config.yaml
tie_embeddings: false
init_std_up: 0.0361
schedule: "wsd"
Each number is 500 + 25 x the weight over its row's rms, rounded and kept within 0 to 999. Layers, rows and columns count from 0. Numbers have three digits each. The size before them is the row's rms in percent of the matrix's.

# layer 6 MLP up, 576x192, rms 0.132, rows 552-575, columns 96-191
096:490471478474531481501508483534564483515462524481525525512512484529508502552532480482507486486502501488487461502476511526520461489512521520472504453514480518509489563510530499466518520515505482468493478539491475490465454512483521462465493468492520468504514494534484509513518455519465462500
108:460522498517532534460495522464508530483486516495505506504487534513468478511515582504529460496480520469490486494430488508442504492488537527497454488514514488505489481492519492519497529497487526489522511487505531538500500505503487506535511538500492512517491498494504489523539476472499514482
107:515552498495466498473492477519476509496532521526483494448501542502488480503516518504547460491508526499470482469433512498479535489484491547459508534500568469503491496518507518523470559533519476506468464493476457478525495493500538465519517520467458493496462495469458486484528507493538497492
108:500505522433521494500463514476516513520532474513559493489545522488486465503511505486513477462505526465485506480507456508509483484488506517525517488484531498482487508518470496520510497492492487497469500473496515501509505480538532492490515459485481510510502473484568502489543483524508487539
101:502522532484514516492495566487529545537491463501486485504501528518519507495517518496507522487527480548518505467541524460489474487504510507545507521532482465464564485519482475490449460513506505488542535498475493470474500508518529466474555523476545560506526498510457516467453455510502493516
090:486481497494479499486483495499495492510454482502517472481491481496563446521509510489516466498537491513524498503476582487519451489484475536483483455513506473502470495470490475530521482465510540468563514457488496486467502464497510486532486515463456531512547546538505487465529528529543526473
101:502551543524542473504505478484470511530506495513518495542479504480462488465540509458475481472486529538543504518505520475494482502502501462485509509501519510501496467521525534499469483496494502473493498553504449488493485473524471499502470496457500482430554519459479490552481455521535510490
096:486500504482518490496565543472566486508519514521529514497471482488502490486485465515478498510543483485512509507529473509534478480473501476453517498439488585446477482484538492495527509501500499480512495500505529491469520481539516535495477543523548516520506526494525488478525483508483495521
087:484472515488493517501506474522527528486513471506471490483506500525543477490493501491472523484487552508516507504519529466478517480520502496517503501510493497491557536478488484568481455551484532489500529487531500505491469557540535505489522481481471491553407479527535499512508519514487497486
107:516494484492542496562493490497487500526501508503511477492526433464504529491472520463508501566491502502525473520522501498517482497500521523503482493518530489524475549500523521474489475509479470499474513493484470524461502457508488524527509508524486500513501547493476474500513491479464531480
095:503471485530516520496507492493477487540503529504574495486463503520449506546532522481489474491503469512447479491512481533489517475534506519575519533531498470479525512494518521494468532498504482535518509474502510474476530491500521489502551492498531475476506452499513535505462472496502495493
101:472507514517505472452484509466500507481489464532518485523472508509482460530486443468511509528490546498483497485484512491468524491531512507532524499510551514468493496490465488491514493469510511498517512499504491496489501523513503446498485508456502478509490472500498539498476490536498496478
088:548554533468418537478517504530521519534480523501514482520501502488473462458536527521479499491538488503477529517498541507498524501473475497519508496532518512484517469496496491472454511491503448472510506488488492526548490488460485503481522514481495488500475485497480490517541452504544480519
100:457468496440558497544527481522472525500541501508498456524517505513454511531495504467537479510533519478495527505488474469469493510497469457487487447487485544548458544476514520498498537516497546533507467495527511450512507496500546472530528484477449482537500496520470518533445495483490486499
088:511508463452452492489524512454507536542513469527532486499492484530474490514471474457493477513501498500507472535515508466501489523512486540473500493509519514526451496476496472491483520477491473476501537468482498484498507495504469553447477497479563472502499529491485491497508496459490468475
095:487459529490491476491505523492515524508554527512513516516522539528539535517447522487530495450465533498523508495543489467504482478462491482489530506457489498527516516494466507472493446522479496525513504559479505524482517505509508504462509481485487485582519477514539465534497530523488521496
099:491475518470536514486455506466486516487509518504472481530488506482507464474514498510516508524508538478522543496500485497499490464527505475513524521436501520548448555472500479441506481535501459492544494513532531497487507533509474515454504524517483504459507507486494504519470529518481499432
092:524488509532495447533491487491521478533511491535484541484511501516444511543524486462484533494503524533509512461513473506504473484493456466494497495534549482466459507468546510478488477505480495553500492536488483527491497556479495483529505479510461503539436490532496484499529492522510488565
104:481502515467481479491479524530486504523489485537492470523463518461526516491509482516495500503489526503519489497472451480485500481504527501466556473464520524480476466481526482484505483551494491454490490486458512531515463485491514496509500520487497491548482488563480528513506502521553446537
098:476524519497503516536488505470539456540529503522497500516489488501453483484491508511487492525555468488455514454587461499477524454535489528525514493530509498514505514535502487509491506525487500479478489520502453477513501517509506484429501477468507519490490517521477488513474511481511447518
104:468523472541488537512521519496460524531525509487477461501466514467508485461524500495517522442470518493495488494517516463484479511480464529502464509481490494506485490510481506484529518540509496501485489540465504522472484485501521557485542482534451485516437521497496502515518520510474503520
097:537466455516468484538501510500555484458522466531468489472464529472516521494446536522480493492497526506516485480501554507540536500529522530487511525448480500492517545509479462497509516490471530491559516496512539511495502475480490490507494469524477463464503466467486522505446466494507486482
098:462498483506520454496525488527506498518519533523558493522532519513508468480488512521500507550498519529524478492497509502512527508507504486489518490503510466525467480515484523480490473529467497493473479494514534469433481488539453518503500518524449469502516488536520498522453539520487477541
102:491493532528549486537510489485517470506501500500492486514515473522486512497473494506511531496499474500501494498506508487483514520496497540486526538516497491495509491481475500476491516519477513501491534517513517500481546463507515470504548491526498519469533531464463493527497492500508450485
# layer 6 MLP down (transposed), 576x192, rms 0.125, rows 552-575, columns 96-191
099:503485490507523471502504495479470529479505529530515494496523462520462445478559487481499503479509540473510550552510466473479508514481476486466497486493483466503529511504472485506471527497501523479479493477548495488535489497488494506515498506518500521548489484470525454481521479526534509494
101:500497479509525485560498527464473453520504518451477507510525541493460461458512504477498528492506490509509477543489531469497469515489474451533536543538491484465486457448496496548491526499540507523503524486500482519544552515452498495501486483480490556465491483500521494491522498465520532542
099:501514447488508514486504510545503492510460504464470491527515483479485550493512520498523489519476484499479482487488531523498508528523511506507547471542512520525448498478549500516518448513481481493485480501523537459470496518475430478507452494530497498479484534500534489493468498498539512500
101:517563497535535534532517520489510495532504494548470486481447503466504461512513481498464484528481513536500505535503519527544514521546519458505503479467554480486503505496525524504528482519544534487483535544487498464451544488506508483488546478486484503521526515505519540459494513515479495545
096:501484496508523520508489493486486562479549506458499526504470486485482494484535487512489552518509501485510489508490549476483514475449514474484495539490516472518466508503529531510469451506542473489464465474515561513502483506498530539500477465497480514495472565532535549504543570487464496496
094:501496489499523461490528480490468507516507526484446541463541463481521544514515505467487520543518454474513476526493565545521493540508485480474515502523524505440488464533507533555520549490466494497489511506500506474487510524447485505476495505549495476500520476496504472505468498492485470532
102:464480509526500518481491536487489508518493467559495481456417476524545485544497505489470507509472539488488523514475479490476504506512488490532497492533497549508500504472530485489494510581449508519460512503473514519482473491502492525456495495516523457507468500469521518525477523563492507509
104:536534572473546508495483518512499507505496493507474497513526512489504475449491516486498538516499453529502510545477481483500514473495510506530515510463516488514568500439494480503539512479504507487497538504527522535484486479504467497479450463476472463472524484470509488453462487491481506536
087:525500485516522501485485471515483465495506495502470528472513527503509455540465507468508481559491535516502466534491488505504530516547504496487483516451502475487471500498472516459518500463459519508513503497493517473511580479515520485489519487454502515489546537535499497529486543481527478535
114:515517539527497477486538492477534524560479473489464497505510513505465471453519448457492556562513528497482513514487535521518459496489514473537503515536450507507505479473469498536532518531505453514475516499528516478527487475524519534502482471538486464484474502472505476486505511476469475499
089:511511504457500481471516491494510506517532442527468524509465556446513490488494487465488507526536456499549570500492509492525516500513473480464478468476503508502521545554495461504482523486479505528514499506516501489486495508493472494518500483521498448502508508525464496477529458486508501475
092:479510448547529519558519515458494494513523505471478522488526440476465528456516461504443542502538470516508470484530499480516509506466472504477494491533445470524487495519509501517482539490451520497507477523509540519487503478492494504468466488498495477461505529526488538520454491468515510489
077:457460509495525459496523543544467492473551465494435535536522545521496531506475455499527494533453523483468494502502496504541533533494481535512488534520494513530500466510480512523506459489499481527509495514503522513493531497547520481501480495459524512513492506497540476485517487518505477460
106:517485473475530523490524505551511491493562499499482503485538509451509544532493454570511515477467502505513468511504518484470508563474481480442497520505533490506508521519488543470545482511538475468501432512478470532508494510505476541500489530488490495476451515483544502516514523483511535521
089:521473491486522478510510438507486470502520490481455456495529535485536524471513526504490526518494493519472522542459495469520470491495502522551504458483480493511510477466511428521488481486495514496479501486497474535489543460501469491509501474526518504496488516491511490505516512541510517483
094:508494480535500524492503500523533514500499514524493518471497496481480475480520484530491490456498531527512491521494510480519529467508510454507517496523471463497497504530463470470546518508509494468423484522525487479489507493549474498507514530507487491449489551563505476503521506541537475545
097:523527520511516442518497502503514536534498518512484464460531481510527529533508539527457509515473475494478448528502496488501464513497512506486485469477456523486471469501484479524503506462443532495479535508469547533532520503497518533504536455488494441520528489515505463521469514501471555539
085:469536496485520516484508538516463507487471471481487467513473492483539491491521557529501508535499521500503494510490478515530498496480502515483461497482507511544560483536494505518559530508496493452448525534490459488522483465558495542449492532503526491490514503488453513493501517523514534516
102:499506491525532479469522520499544537498498537512508500511521515500515468515477503455488507484519499513481509498506503521529510516495484465496524469513518494453487480499507490479521492502565498529482500515546516490489514525533486504519447488497512531503521510481475520508518489502498464568
101:478506505474498507477531510508505508520502535508519516465538526488515536501469514495488495539446507534533487445460482512522508486474482503471511490483462520500497521537507519509531528522513507504507484546505550513486461538532526492551509530477492532534487483514463505482513502503516559472
102:520474482494514486515539476479487445472483435478518524544490485518481544481498525496495527483555468564509483523515521473492506534476500544558452531497530489521505495475522518539524552513519497507525496529503521509524483528509486521481480490469529478522499488502518538508493508441492469507
104:514516503477471518441472454526521507452489476494484477500520494526526475498513482482516485474501528473533535540463515480527474521499466485496498483551515538485497517466510504527429494479489482478462461504512501492483515488526475520526485515473504494473499482479476515487479515457493509466
095:453448502511465503512501447487493468514512507525473486489511525518544513532525434467481503506498496509481491466499474510543499523473509456504470509496511525471529544505502487461488496542521552473496464516507521506504491462493513503536480492491480497479486482476466563528527529480474501533
098:515500492493496456484508481499489534506512519462522499514517480494510509543467480528486523498555495497487511470500495506486502524490483452559512504488521466490501526516487509477487495512547509531489499484528478494483474542493468517490486500527546506458440454514531474458477469514478507477